{"n_kv_head": 8, "activation": "silu", "norm_place": "peri", "init_std_o": 0.00562, "lr": 0.00842, "grad_clip": 0.5, "decay_shape": "linear"}
Each number is 128 + 24 x the weight over its row's rms, rounded and kept within 0 to 255. Layers, rows and columns count from 0. Numbers have three digits each. The size before them is the row's rms in percent of the matrix's.

# up: layer 5 MLP up, 2048x512, rms 0.191, rows 887-986, columns 320-383
# down: layer 5 MLP down (transposed), 2048x512, rms 0.0484, rows 887-986, columns 320-383
up887 106:100114118156131166142109097112176123112108119126148151138133153153113122179107148138098050123139118106074143180147128186111127133138094119084117105154131175138094087156141106079163085117082101
down887 113:160129094153134132118130070065116131125149121117115138164109140145131102113122098124136096122103098118158146127108153135158139079138123129125081116153217134164146129181171164100119131147111155
up888 096:095133129117087109134082100136104115118131114126125094119126122106155117079140112122139146157156128161147132183130129113151114136149121088103131112115117110141096156111076120148103123144104163
down888 093:180156108141154121139135086145052092154129099139130123177107130098150115128150116140089117124144127140148138166085105135140144124158102129130128120145117135142127120151079168088141091150063106
up889 105:155067125100175092096151200102099094155145151155131114178091166123147143143093155139133072135135156128140126114127130113109141166125107126131106102061131149148160169101139119103162127167088105
down889 111:138106114096142104080148124156157095091123118114131126168139101130128108120112154134121142169175099141175117142125129131115156094122069084136125129094143121138126103141113133106096132126113122
up890 096:123128101166163132099154162135135112089118113133094098129137167116143111103164102111088126117144123151095123110126097108149157133127122147085094128112109111215128107138106109131147109154101125
down890 090:156134189139138101114132112136129132128170119155116114143138131180165124112153146164141146111088165107152135161119103127100113156136116107134116114103140109137097151105118181125141145124095112
up891 094:151145091094124163089115143096130141119150146110111127150151113145138183157120143110076176104145127147115111163137142125159152152133107127172130119106098108157120143113137145094127129143136127
down891 094:170112163140087121120172173099173145110149068117099100100175135104170157113119106116143129132097122062165122120142161141139123139144121103121183120160117168135072185149113118145147087129164107
up892 089:145127176091106144129150134120116130105138112107093136143155163136143118136148125131149147126097136096110141148136172115110159138119136156120110118129129120104112106152102117159177168144090110
down892 092:106096112130163110127126108114130142109111161107161117145127119105129153075099112159159163100115118122138117093165086107108165089159136123145112128143172121121138146156116109134170133146107126
up893 099:131118112118140178107137144111101109144137125130125126131163104105129123127129088125125117105130150097071119099159170119147135124116127115133133124115155160127108102147096128096100127146133106
down893 095:088106128137138142104129120162134124161161139130123126203111118138112132163104096130130105123150099139137131094106119116107161124138116131125084108129143120114145132087121181095132150144159121
up894 104:100118125138080142118121105131127144123125119098104119143090167142125144129126130142128148134132173067127114107137128119123124121179113116136126122147142145153142098125107163106132144163149108
down894 099:119102140137087135150119102132108159144182119118131157128133113120116163123143146146117157118126133142157133096141123135166102138133089059139153156138147118166099156147100132117164123106134161
up895 118:131136163128149128092132143094128094181140163175154084132135138098133150142113140096127116112146139160127140146115131099096152123101148118142149159128142145131158157137109124104130101155140163
down895 124:107098125156116104153110132061179089163107139141129130118130097113112106129128115116134116107129110093130126142110117117138098136102142158102129132115110120150134110094124156147125090136161127
up896 108:146145127113093114166143103149078079187103098149152106129121150107160178123118137136095138143111144167080071140132111108137109191125152149107135102161114158113113122126135134182094117126119139
down896 109:137138147175171130085140147104145110124152116091105127145108126156136163141121072126101160127130098130197134142117100185146139159163102124107162117083110122135113111151082190146113099117177143
up897 103:093119130133093151122106159091141106102133142125087109139170123153141163120088103074140123098111123135107097159147168174153112121157147140183128127111136113074177134120129123115114097082104125
down897 093:139165153107119149093129150144154092146143160118136137157114120123137145116129182119097152141132107210152126132145145096130116123116137123106158122137113137146106136139128106130176130141114140
up898 093:103129136130105120139133107123104127122158140104092148152136160079090169151173071103133109132125150142161110088146114132117142109144145099151124128128140128139109110154124142155148103130171129
down898 095:107086152138133121109145101075154166184110139098139138150117110109144134179119128119135125157177112158135151099197153092110140122139144109153144152122108118128133148123140140129181086124141152
up899 100:133150145125080179134108133152090145093060109080138138126131162139149142139152134142142166180138092094093078125148144170136131152120136152137137146148121066169110101135143124153112121115134105
down899 095:104128128151131170103143102135121132113109118177139060164150161126134151124144137102102187102090114102179163154096140141116140123137120121097139154086158121153126135120125108125142155125118126
up900 120:150086066122146138088133121146104145165117117114094169154149170118111110120060138125112134154097106163135125140126133144083136115147103126132150138114105153101130110121157200150139127161131104
down900 110:116120135132154144089103103112126146143136109121106148140151121111113147096166132118093124120130123159160148130126182121124120105116123061120140167160127144117082146132134122148161162165123098
up901 112:153067099151161161099119195133122138117164114117107130179148143123112104144136109141130116135122087157150121109108128139097143133142115155154120134131132112136088135115126148094098107121129157
down901 112:124123127128152100122175141128155150145129086123067120141097113140114089063145101099138142166104121103162122145078135152130127114127128153147127112139169139063102119155122105087098125129154139
up902 101:099134107118110092132107100139121089159122123120170136134158153085154128161107117139128166169121156137116137121166082136131122121150123137143127148117116095135126121112133141096138108108158145
down902 107:147149137097182133092108182148119104129143128110070176109086099111177114140135135183119131132089114051110105136109132131100118177144140115149095083109077099185154153119110127117139114113151143
up903 098:099107150105154141161116166082092086168130109097098096146111142106153091153120171109155150140136123115118129116139129114130129136130109149123160115119129172142137167077112113142156129075145125
down903 098:124111093121104184154164120193151116094128107118110149125158088115152113149142154099131084166143170126132132132100099122126150148125061145129093121111120130166089169118119138102152124108155100
up904 096:162163180111102165147090108153121147148118118117144064107137147157149150134122123108142119142120102119137125152098134114127171150105143128163076099155139102111086111146118146127158093128168145
down904 093:080098145153165095088146138147137131153130100103098117107076135140125124177184140126096159117153147088071119098119104127118159082110127082130125172072186144143143157126086132119114135147128140
up905 098:147147139134103096118141166092150100140180154152090117123092128139186102126088126138131139132117145126123144129121136115116096126169147138116113100110095119171111137106131134108118119091114184
down905 091:136129137153126130106146038161170106130139141144101111125110112126161129124130144128141120121135130142143159092165107114130166143140124104140179105128174141099105124127192128115132128147132123
up906 100:120104157044112116116117135128122069104127135125127115068111110133127133138176156126149140129134166128151105141119111130133140149170118143183129111107112124137143126075134111156126105168118120
down906 097:104072144115125132131114140101147118130132109168132160120132134117142146153136088175133121163159149117151120111153180119133120116110138135142123081150156066135149108105119133118121112098130133
up907 092:137125143108140133138091230125146150114042134159168107123115180149086108100145120151118125141144146113161124154117141146120125130114159153106120122098152142131109125123135108137075122090136126
down907 096:151126112150143119155084097128113154153091119127124139140134111115113107114159102097137157162115166118144115135128121146166067122129135105110138141142133063127138142136140127132139136128128119
up908 102:142097149107136109115111139159111094116112125084148128116137142152118119119093141140106115133158133162134127116136144111155162174120127132105137116110157107166113094129136115137138141136122160
down908 098:131129147153152090128117092067117137097190104148123127142114169157115154127110114117145147140082077155121129105123133141144124164146086170123116106180100120080123098141124158114152155132173121
up909 100:115111154101113106145089130119111114180142113134115107104118145132115101103133149149095134108114121104101160152121158103158106116100164161131140171157091135163102138129108118113108142115109133
down909 107:114115141143140140110106157157120157113173108161145149080139170153130095109125083138135148073139150135131103087129108143114105087137089068103090100128131172128091109120135100130124129091108110
up910 094:150141128171105098144121089115151119121101118127138142117126119157169103109121119115114126075058093123115118092143139161148116157094104134132140124116175131142109098150137180117131098159145109
down910 090:138089131123071142131128118125138103127196149143088113156130107122139140135094102149122166126173144126147126112128097143134116136136104090147108133141142133126160172163118161139115170100162113
up911 113:168124124131146130113104145101160191133093115072148111125107111121119125130171152101119124129095153123151131108120093126045155129138124103122102130149141134109115141113107113130107150178138138
down911 110:124152079120129137072144119137116118124155095111105165096118108132149143104143146136120153095113140121150127155148153115076126081091111120130146136163115119111149134137153138109154175108091094
up912 107:137125112154130130128140110128186133122099094174130156143141112100141169157129126121066107070111115139087125125142137150116096156142130133105150147153117132097102116092111121169147137162090157
down912 109:123135119097193117164164078104137135123139131108074134166126120099122179119168155129116171146129103112131129124115140099133130137155099128121136156155116153155165109138101150133151142121124140
up913 111:120184153060110150162097148146133141104121073110111140142097138052126090110131115146103127161140125094166147130152157127127121132116108137115101142135177147128139121109107134107148156152109160
down913 126:099125130145105143124116083113116147074147140115126157122134152076144152088130172110128141142116154147138138137136152128091166170153130109129122133101190130152109132139174109143136154088106121
up914 096:123150110141150151144127112129057074130046124121153131136161139146150109158111126100120142152129149148124088148143096124099116101097133148109146105167133146101140113098182115172114112121106117
down914 095:119145131115150099140142093143128176151184151126072123132105121137148117149109108138106084138147180111144111126092141154138109135171150101104138133147104110100106117144127136094143142081077104
up915 086:096174136142151181119133163091154130154128152129123110151121112109136141161118174102125120143158115145108102147132137098164110147097143108085148143085129179125161111109158133186076117114171107
down915 090:192139124126144093146126082107101165087149124108135120134155160114135073113126114131161144142111112109136163096104135152080137128128111159165095140147123113147127128132142132114135162162165087
up916 118:066069150134144114103117118096164132143147164104127108132107133156127109145152116143108064161125132140126119174123142132113111170147129115113144121114147096170142117140136161116112101137125122
down916 111:151149120126126119108127162132162122124138172125119107140117125118102137111086123124151110087098118114180115135126122095105120141123124128094107126129144150150125159142159117117170133127085151
up917 105:115136111105139100159136081122112074140142170107106128151139136144104115147170096125174144149123090153111149147146102143142115107099130147098122115132098120121133109092112113146079121096117102
down917 096:123164115120109129119148082088100092109147114139108133170132126133128112125105124115133172133121115137137091129131123101140167090124165136141199109123170139154136127102138151128096128158110072
up918 091:112181138160104143112131127157097155130151134155156114110172142124098109135141160106110131137106091133125099144112140151149134151151146115093132125146164103146143109101087106103133144098116129
down918 095:147100143104158100102138070163133142130146137114131104110124103116108094134138160113146100105138107113122091142103135130184153152106113149081161127159097119098140084144124142154134118119121098
up919 097:066103123102095141117143083133142116139093169134109118180095118148092165113135099103149133104111141108124172138112122158168092126141143148125109158136136156147085154133130080147092142139125138
down919 099:121072132152114173112147119143120119090138133143159135141114129188157098087109137132111147105114141146119144117103165133141123121089114149114129121124130165120125167110123115073101190160054108
up920 096:108135101124131147125126187118127108130103110133136176150100104082135143125109123177148086147166106137163134150115142140125143128114155138142106084156115110085139125127116151149077106122104082
down920 100:150139133138133149131100081161113137157119137161101110070160127129128127127108126168099145102134127101135119094128115166113161109160108124106117122122155173151140144097101096140124144126118096
up921 104:106136130122193116147141144148143129090150109132165107110155169138155138122143126082112119112111141129140125155103137144112165084137138121100150157125097127072144098117081132079079149069140152
down921 103:137108100123130192124128144123124134136149150134132121139105112116143155063126104130096112103106172112160101142105111191108174156120104094128124133160131144150081142110156148163160142104118122
up922 104:112135130178141169138137183125156129137171106155119115127134134102142105117091135140103136072157100141135114128127100177118144168093091123115136149126118118130141136124154108106135098144092141
down922 095:168122107124123106092127144135126118131111151108130107115136159119101103117122090166117122127104126096098113122167160161156140080164125146085138135148144101097133147137108117123158157105136122
up923 080:141107123131122134085109119115137134087152104179133127107121105068131110130149111093142118081107145096133103124121145101111110158127108137143125133099157103092133154091102166107158113117109145
down923 083:141117114163145122127099110083164135116141169112140132111115108109141113085129157162153107177118154129146139176134084131153101109115105148134178146151082107184120110151132141125111105111129114
up924 096:121123157118145150101141161095102146161117153128159148154114121169144123128124117161154145111106135121113127130122105120113119143099141152109142119144099080117116146162148169144161118095163155
down924 114:119137136119186160116162134128116148131091171164107146143121108100100144077101117127143131109102159108131085137102138124147115127109146126161101165123110146106166119103136133157094121135107142
up925 103:091170173101129138141133106134095131123161141098104145162140125136122101112122116086111092099128103122145146141161179082130113150162120125114127119130151143103109123145151142149104094129124128
down925 106:118149145116137142040103151127112168098163138100138134166140105080119162094123133118159133144137156114089135131144181122159162092139144101149136122126112167112140145144149113147163166115076124
up926 102:134124112140090130135120144143123142152086116157124124152155111123087145131138152165119126138099152098128151054141126100135145102116129147099133117143119134125121137160133125151099168130137172
down926 098:163112157129092176115104075115118100112104144138102136142148160122169148141102121150132124117127106128080123169149115135160144127142122130142103131091126197088158128148139168116143149123109107
up927 095:119122092117133127176140119128089143136144135157137055127140090122102138140119136156111139083117090133124089151137113091169107123128112142114132136111185115160118136141110134102074163133122146
down927 099:068113118124118110100163094152120144126153142132133131128152135116113141135145130137080127103153131124092186113129129067109115087140128107126133139156114139138091161143116112118129142078120142
up928 100:138132135133130098154111098141080099135133134149106155142168140102135091122133144147180149116031149116132131121119162194107128139122115121107124136188086117146133081129100172115122139160128118
down928 105:145113109159110097160103097141128131151174151079147113098133164141115155140083118160120149102142118148138122101135116125125109157092164107131122114119140146136073145140099125139168137114127122
up929 104:115089132107119156158116109135116123125108156122127107112144101112078129142111156114080150149113119136124182122115086114134071136148106111101142090172106104175075158114126116149105130110140148
down929 093:134143151153086124149113108088147127146123071141132109141139095118104133125088129131136141128118136150112128066159110164141108141131129160111149120138125138101158117135104142129134137118108065
up930 096:118129153108102167145114123104131184150117123164152131152151130127130142104087148113125133158094104125145149157090115095098121121076173109117111137146158120117122135127094113124141127106123116
down930 096:129124090134116137142129145086130104149144113113117126120089127132168125088157118143151120114099150116136086114147110137187118126173126142099159161093106129121148117130136148143119134137163124
up931 105:140075151145124159148137114120154136078139139130088130075137133082124105136104151093121158130162159151091180104098117121150145120123114147117147137156116115143111124176115122165115124143139131
down931 098:136177108125164081142146105115128130128150125138133127134106180132107154095133114120134130135131115126120073111114121094110131141130163094154109137135106080142118110081116104125143167148137124
up932 106:152180133134136142125157136115152137112108140104137124143137148128151130163137137117171106135144126128195107136157163094129137128127128139134168155155113090104106120138141136133126114137153159
down932 117:150150127072146135129128133104152170108118137106124143165091108128148154144103103150089128160110110139127121149138121124133118113136107138128107157185131137135131113135135112146122132116101143
up933 089:118117117072123141162095162108102097157187139080118118099137157124153147127120151083149120129162085118109131104112118152173179105121117127174133160132123139133112128116084138101151116135114114
down933 097:111126079117123121099137140091140121122082107130124095144167096114128113140144076141151095172142123108147165128142161146137155142083112134104120171091126124103127106189127149120137153163114136
up934 107:116126082143127143097117115160131140142110138102130126146148144125144174186122111106072095126120099134115119107132089094134120112116115132128081127137137111090118131142121132091163147146151124
down934 101:128113157101144162070162073158130125112159144141126125119054113140163151075141108119092135139172097120094164161107152171121126145138108090147115148099159151131138106100154099129121134136135145
up935 095:162117155121131121157097141126136124141157083119086142121133112085126134146119135144125098134115137119131154086076156136098118131098118175119154146114132172153119131132135097133131157114185105
down935 092:139115172122142117101117112091142134146155098120150078134136121143139163118119134169153118175114130132178090101090153103156134183122158123104150135129166141145173163130137106074097130146111137
up936 101:186136150108158150123121123136086098097180080175128108090114099128137068175142143136094157133132125124158152157126144114118142156128118136135105132123046100153122166102101092095156201099151131
down936 108:145140129148157126101116121171145128107159146139149122163126145110143124092160125128149135144140128173149119157123173110136126158149110110133129139140103167078090088114116118118126159119127123
up937 091:126101101125120130125176072142056119120085161133146144137115128111112130133134157144108108132108131103128151151142170112110134121112118135138148126112173124123100147108123134119140140136128113
down937 109:102136109146094121099127161077080131126112122100159145125103109112154114129107101102099135137157116110136086116110126144118143127136162165122101108091149115104065152139143120112155119139136121
up938 100:112146149119121098157135084135154124088131136161098094119156117124117140109131119128108144140098099151103095126162113130150117154150118122113075169121102107127126154131121084148124182138141133
down938 097:122170135160171120114139125097119129136134115128124133119119117142149158123108132120108131143133140131134146085135146132143125130111149125113159164128092127134100149141134108083151155143109119
up939 098:109093128152151158099127179128116117098131126120116082147120128114123090090102099149128147133115131144119147164113152176138135123151116130153110149142139084132128159140159123154183130090068133
down939 097:107138129133124095152118131073125128148162107131116140138144143139179129176136167134095153112128116138067110105160124113119117109151140116096139118148143182106137120154139101125115063109124144
up940 119:159135140105144102145149095149114125149097145145154144153130121119127136174115144097095158110118120166155123127082138083092128167141155133131080109166163121132132121124117164130161137100127081
down940 105:125084142101097184118164106121144128108122095158148101119149110129108096080098092091136153109085125123166147108126115130141169141150108151125139140126131142116127116146069104138111163152121116
up941 097:077147137145127126156110163115158142121130179158141131120097143120136143132130142154152125128125116130175129095122132175145075133125122137103105124147148117136088145139183157156129147120150134
down941 098:147115132178118118145077117092098143121144090124133115150095152199099143122165141145128124180107180106134160103121110186111099134123110130130152077149158106119122142144136100132137135115141150
up942 091:157100159189116070109114120187112155112125127155130126133086122129129096108159109120105141112091106170142137118118094091155127114137112123132130119148098106156121100110106157115109107104129184
down942 098:115129113124164156137107104132150151163121137158158105105118101132142112119113105136071102146155113150129167135147139158126153136104125146122147148118145137170140140150114130098136169130126118
up943 101:163116133140112129117116145135123122138157125073147122119138133161106136112143112143141153142146128098156141153157123147117166104128126101153171108120115117093146155116113133122137146109068144
down943 104:119120109141116135150121127069148127136156169090108128117156130126100170117124128172118104111190118117124159114155111176095099156103178096139132088098181106096149081129170139143114160101104165
up944 092:099126179103130145094104093154124151102115108094094120139182148117119131126162137118150154148185104135121070124123121104163110149124153171135143115125078110127110162099147122129161159174153082
down944 097:107155133121146131157130105122099164116155122144129108109131147101113118105114150139119103133135151178118160123148151112087124131142108145151148193112135149095074132118117124101138120086125138
up945 096:134204128126149139118113155153140090186161158129136182155120108107195147137112104106146142094136156090107116129091109133159181100130095112130132089116138126142153137136146142108118148181134108
down945 101:100091105149089101137142095124148096135145112094152129127112105078089105122103140152131181109087154184152121101157146141184142111132106179154167136144124166122139127123189148114111098144149147
up946 116:122149127089133128137136165099091111123147126153105187093110131170118108092159134141102166127101101126136127094121134141109093138140117131144139130152146135129114112144120114148101140168147157
down946 105:121104156141139100113092155111115118115152145158114141099138110169102135072145141134119113132149142155162113134142115148111113162145125134129085152147167116118096174176128146141137150130138096
up947 088:146121144135130148141126121144130137112147127142125086109073138122151126123108147089129134153109131163139127149123131135106104100119129101137115113121162097143106137064148131138086100134142133
down947 097:136133135181098144149127114180144155150126087127110112119129148131130101134112153119129128131155126110153145151125120147144115126127109146103117148166133093114119133156158150111176121114114110
up948 107:114113083162157172131130120138150104147179104147095158160131107100130118149176138183123093116141080130098144121139124128156107153138138091161124114174165153130104091131125122103112123122154160
down948 101:107126138133130154122103110172120187114121140135145129102127133127162140128152148157118143156092122138100110123117125113136113148111125165145149118106114108152122139139153142168140128105105139
up949 094:154115129124137133130121120090132172131117155134129123120141113089157116114136175114159148130158168163122139155171149138118114150151132138119096169129121119175117143150138142154096096104133146
down949 098:191125141137119147119101176087125127183128117132070144102142138087106123105111100119118119180077097143123125110108153127119082088138110136123146144161095176079121178139164141143127109120111094
up950 098:118138145114140150142101134122134137107132108126090104108137146119102104136104150113113133102110120146127106162152131136091174128126105130156115126099117148196142138112114140128133119155096125
down950 094:167171133093142147168151075140143138110118111121161122174123118122149137123110142158162186124139161149132152108122145148129112094093112146151137088129111127101127144124141151106160127092135156
up951 115:125065155156180143042187147157092078134107136115097128146153145103084160143105097138142117161133105150109120120145171116137175113141146140143148150134090145142119105126084118125146123124118115
down951 117:104127151139143142132095113117117152117125152171128133123093168123112126116093134130076146126076129111159136155152145131121166136098128153121128144161142108121106121133086147142094099092120117
up952 107:136116166141158167109135168151134151158132138119125139115162119165129116129096120121098121111114147122107130101109125132069197107118136124151108126124136144121091123118135150156106094142107107
down952 098:135114147120115155101152049133096123113138122172146155130113145104114140055137128134126101118159121144146126167191111173129139102109116156132126097140156120072122154141132089116175158168121145
up953 102:103111106114125087121113123132126124140105139131123086133125135103130132129131143165138115152100136151158146115160146121153119140104111111146135142099135152130122131073119139152108115109144113
down953 093:125181129112153106114105169140115121102169153133113110122121155124116146147121127093132149124149118130126174148086093133117128133158150165119144132142130119118155104136108091159129184138108139
up954 086:125177127115161161151133166149140142145104167134130143142100128153124118117096134138152106130138118149169114107148107109128086107118132098169142117120133121104127136143141163153108101131139156
down954 094:122138118152138159110109087157115130067129112115105133143137098126176142132141152139114100128158132165141116162124161131158171089143144095159112168123135146108125160168156111173132110125145126
up955 111:138140144118118107054165116130148122119109149132132136175118158111119134129155127097102141149132100161118123136149143116094126107153120091121133129143078165141098130119095180137126095119100096
down955 110:137126117102137170139146069139117094121152123138146155148107095097136131069129122118139098124089135154152121121104148161118120126099130134127124104137156156167073088124105121127159180100118116
up956 101:097130099129127108128129160155122125152112128116121166092099114118148118118138110108155099103147114115150107100122118161125122145121146153148125162163163182129157079117129157127114153160152091
down956 095:170113151117091148136097093154143128106189131119125107141144154103103084142114158152102086097119118111133166136160121131122109100159166126138134132082165158185123184106139122155129099165171148
up957 093:124131102128170136102132167126132117148084136096146119136178105124144155118140132067161115140102151127166144148140124090120127142126156129098165118099109173134126137134116144158117136131118157
down957 091:132126125145114127139156112130148129126100075100132112125111141158122134151164102159135138088125150120137129160158099145117132142195101113136125142110145112130104152079104124144137162162102174
up958 093:153114124129169108082125183148116140110110149124094151134153097104120115101118104092140116170111159132128179139136102111104110152118088125132120130119106100175139102149143168167133134141110129
down958 093:129140074139111163118136058138144133168129176162113163105099103115119107131147143160139127115121096131137139110125069158166076097131154086141104140135134126072101142152153167109152109118169101
up959 096:132186123161157124123119145130147097081080110079167088162128153119157156154133143095091126143141147122120118142162106118156105146133152108089150133127122105123126142138125155125142122139133126
down959 099:074125104174116144118120121130111156129183163103107131140097133113163097104146141128138126125146123160102136107152114150146140118132129097121107141116174122134088128160126119078116172110079127
up960 101:134127126159134116112095124108126131147105114123127146146102106131099150151128144147172107117160127111115139132128148130141140117133111116103168136135112133141138103109131193110117080172105126
down960 105:140073124092135156122156089143157153122159119146140171132135117170151100113135167092166154158155124121129106108131177135145166161143105133142099125129102121113175155103161133175159186139167087
up961 086:084161118185126118124132136080113114151115111182127109127098140116144159129119137150113150083080082122127159133136141136187122120150097113106085137128154138125132118120134102157160115112072115
down961 090:115100102160121124106138088102144094130121157127121112152155112129177130112133096122143123099130148087168129150126139136101124105110116127112148147148128139125161137117123122180164099151140131
up962 085:124111100148114134139144107120173113095148150109114157132105111117118159121111143156128143133116106125154161115102162126128126145153122120139122135166160105138142128098108099114116148125135173
down962 086:110102072165119120111108115151130175143143140146094112101150120095142152125160067115145169105124141139104098141173122111141106089151129132126135122107113091124119138146173125132143178156148180
up963 095:131151146117119179138090091142140109111130154161150087130162145143094113117113140098152116149149139098169098154111149083138132102121137155109102118088136136167149133118093109097113158148119138
down963 093:142133097189151123128099121147110117163148160166087111135164107113120125126145159121126102116159090118094124124124116133116156165118129094159070142158149078091165061141140141159136169148115136
up964 095:132122154140152115145130118157075096110150133124092120137116137075130106141126111157148111129089149142138133134096152113094124139152093128123146144118101112114129101093125076115152109122084135
down964 093:137136130133131109091123095130105136118131147130117146149175138100133117136150126144132138108112157139177134147134122161137093101127124133124134133153154150128106150123146118107151105109119160
up965 095:114169163134080136150140082149182132194094137140143117104122131120110104122119101101131146132167126171159135123085149147135157101136095163095143144162125094112101137150113132140098115120121114
down965 091:129058141143090130112134124098135149087137126112109110087127145110135123135158117160154119148090101125134128127129093151109130123144159099105131116117159140117121115133145110137108133136138115
up966 099:120135099121131163118100140123122128127147114157153106100137141140153108150084108148114096140165116095133144101125127122157105116093087121130158149128124146126140108161154133126131130158155150
down966 095:096135118142131109147127165126117151099131106166117121145118107136125146116101098163092116115128139120161198154095158119138151090100131156126113128106136104097100123133100152165140133157115120
up967 095:093126113095099114110095097149100110150085111103062134142145131097088114161134100136095161114097105103140115167129129159135113125128142139137125127125082143081107119124117132082115148115113115
down967 099:088130160181094118118144102107149105121119172130101116102129116146079114105121123129161145141115139109115118148119153147176132121119126088127129132121134087089130151130127135095123136144140132
up968 106:159145120075138098139104161151121142140132149166157074107146146134117158090170102137134146089124136106091133162080096134112125113131109133146122118157124107134137121114153149093119098087126100
down968 098:133130112125149163116140120086126123179130147148130091135137147077143139092120122107100129176136140115152139122170178117100120112094129099118150132106138131107110088105187136144150155097120161
up969 094:156124167144108141078183133131122110114135147160119103128137102120154148105136143151124107087115087114144068160129168103105107120151146150147095147115159158156116144089140107135109187119132146
down969 103:150144105138120183114178123102085155131118172154075120081090131096142146123137117168081096135150122142157107119103127128096122126091155130144094155136139164116128123137139120196110144139139112
up970 102:102089163173099136105151128136124127117121121100131139156119132118124130130114138148134130172127104127159127136136092128120119135139122143112122143134145111127142132139107117067088147087131134
down970 105:115125051083155138168123088130127129112119109136153141102136156141115109115107111105089142113139122113111141109123156136118139083140183124134167146117128126123103095108085141156176144100111128
up971 101:127144130125142090092115065126165078120123165115128130135079125091152131127153141115166151135113153108127116126133160118158128108149098119181088176124088118126130124168145124143109137163153099
down971 096:136097157149091136163104169109091174110091122110122116146106134118074153141116089103145095126134084130142148082139105091149133146118112155118116120160115125151095119140108130088099114115080123
up972 094:166158161156155138136168124109084191113113104091154135119137090125149097129097100086168099141118137125122121145135169083114153144138125127113111120136105149149112118083135106114144125105121127
down972 096:086156105137156119173172109165156144147179120105108108146137148118078133151101089141140097134122134124159114159132143124124140124130147100098128193156144155118129122103120154186110126158133121
up973 090:172165124153132161143102134137148147127117134119157135159133144134122138138155104133088125132078185164119084121116138140099139131154137127155170095119060142161154160115137140139100118111109135
down973 089:100191116144105140096112116129121149108166128119130127118083092137142111108113105119115081166106123138082119132108121174170156102131174117117138115134153137071150187108130114134165165097159120
up974 092:124161135141102125113134145097137094190168092149157159133182118159106117147155135097121114144123093073142091156130067128113142134136118165148124137151115156100097134132155122132112150118145099
down974 091:130119172105128127122122075124132159086151115086145099080113145088134130096077087141112108138139074117128140105141133126069141120126146117106132104132141104143126114119093148116119140090048127
up975 100:177090121124145118155141144136134132097141129111131150144098165124141144100149138116142097103082145132142099158110091107106108159118147170152139123124075080159127104119118160111123131165114076
down975 106:124166127159141129157136125135149160126158127137133124113208117107109122124147130124128101075134133136140094133123071141116144113103138121134108125097125166173109128065152127156120110142152135
up976 092:094090122134137090135128152125127177111125140128090116142145098109099103128155123109107110165127140108148114141116142130155125132147103125103110118093148159135141134170107129083117151094123140
down976 097:164161135103102140159143110145115157105124118113116123163121145163100139101077083149166171133154082134120122099130100122110153170149121135138189136130141126106129129138138122086120128135117140
up977 107:174159130136111145117136092140111106093139168105135142110119126181124174132088101095147160132105108092139120097111166145129073122093094123095170128169111158125118099121131098095132129137127133
down977 098:117144110146127149158123083145078157139112168130127166157101143119127162121111116117131119124151141142085100113117151083141148128159112085154139093142164178109125118144138121102116118104108142
up978 096:107166116090160172137143129110076126154103128160120137115148134175144130144153146178105133129137144132136100120128104120116120164128146101125129142143098126125148121138161125108105112088116142
down978 097:101114110155146124091150133146147129127112137154109163147125168129130126123130117122134142140139146147143149105109134134083137143179122144133117106129114163149133177134111100151147111120096130
up979 098:156150127146127105132191152119127140131139132143157132114137143084135140158158154152121120117096094090133122130160092140143112086147139126136185101126103105083113117160147108091104146073142150
down979 096:111179141094141153168162099126146117157175092136116135110117102137124133082134136149095072127149123141133146137130152080121112118126122099146151104136147120114157122138150096110102133106112106
up980 092:122121146098118121105154126125073133104169128107132109140093128163102145174100078107101158174151106152139139100127093112157156140140130124124163109179123181128134120142134147190103127121171156
down980 101:166152095151135117125108123095138166119139141043142136155103112086154135098136142106108149079122108114134110112122115117145081134105141125111104112138084133146105155145108151085183109110127112
up981 098:125130114110125147124100134138145125174115075096149201047157082148161103116152153150138141107121140165138121121184101121081142106119111121108102083101101152117138116111109186163109132124154150
down981 109:102168115108094167120164108160112153168124171154095121142082126138109155101156100133121160120124147130119120126124165151128125139141181113156123159154091112070089137133120167104144151179118134
up982 097:070141149149153146141138141177120109098082143100113098108097170131131119130101137155120108141131145135113104152142141107108130100136136117093139181133163156148124161147120145129068121109147141
down982 096:146115104139100132114118114156119108115171118088114145136136137122165124125125136150124156124136129140083119144131165159165122160116113118150146124141146120105126139144097134136108176127124114
up983 091:148156117135137145124147161102134106153162109123161102112109138083122188135103150183105144131152114092147109129121164108106129082117140117128137156140113146145085087172123145130131159126199152
down983 090:156102133129145123169122057102140172118167131162078118134112123148152170080153116118120136142181110118159137137148152145079128143146108125192135127147107171138114110139119122162111083115125131
up984 114:087129144143104111115149142145084166096159162193140088133114092136167112133115126108115134115156143123118147118098103130130143129130078145121124123158096111145070100124126084105103141134143121
down984 098:139128115063130124134110102110133147115117147152099115133125130117111110127104115113125132141183126152087149108163083156135156151146113164093151152131152132168128159156134140160117152158149141
up985 090:139159166096116147111156149134119132114084155105131134097108148156156102116162143147129119180123107096091110126188135107130127121139138116110127155163136101126130094164144143135084106134112105
down985 094:157123139156124137100110105145103131128134173135091083178114136111102104100107125151097136134165052120157136110153134148124142119113173133130102159120141147149134147120127127113135159139139123
up986 090:132143144133181143167091101152153156111148141144121100118153107120115140114112139100139117087143125133151138104142095159093095106157121155093129135087138133135100149083106147132135136154149135
down986 094:144123151114093117138175112091123152155138136106116129149133128135150123094143097153140153126080101149157134147143121161122143056092141107150144136070146137147105158130101112138158147111127131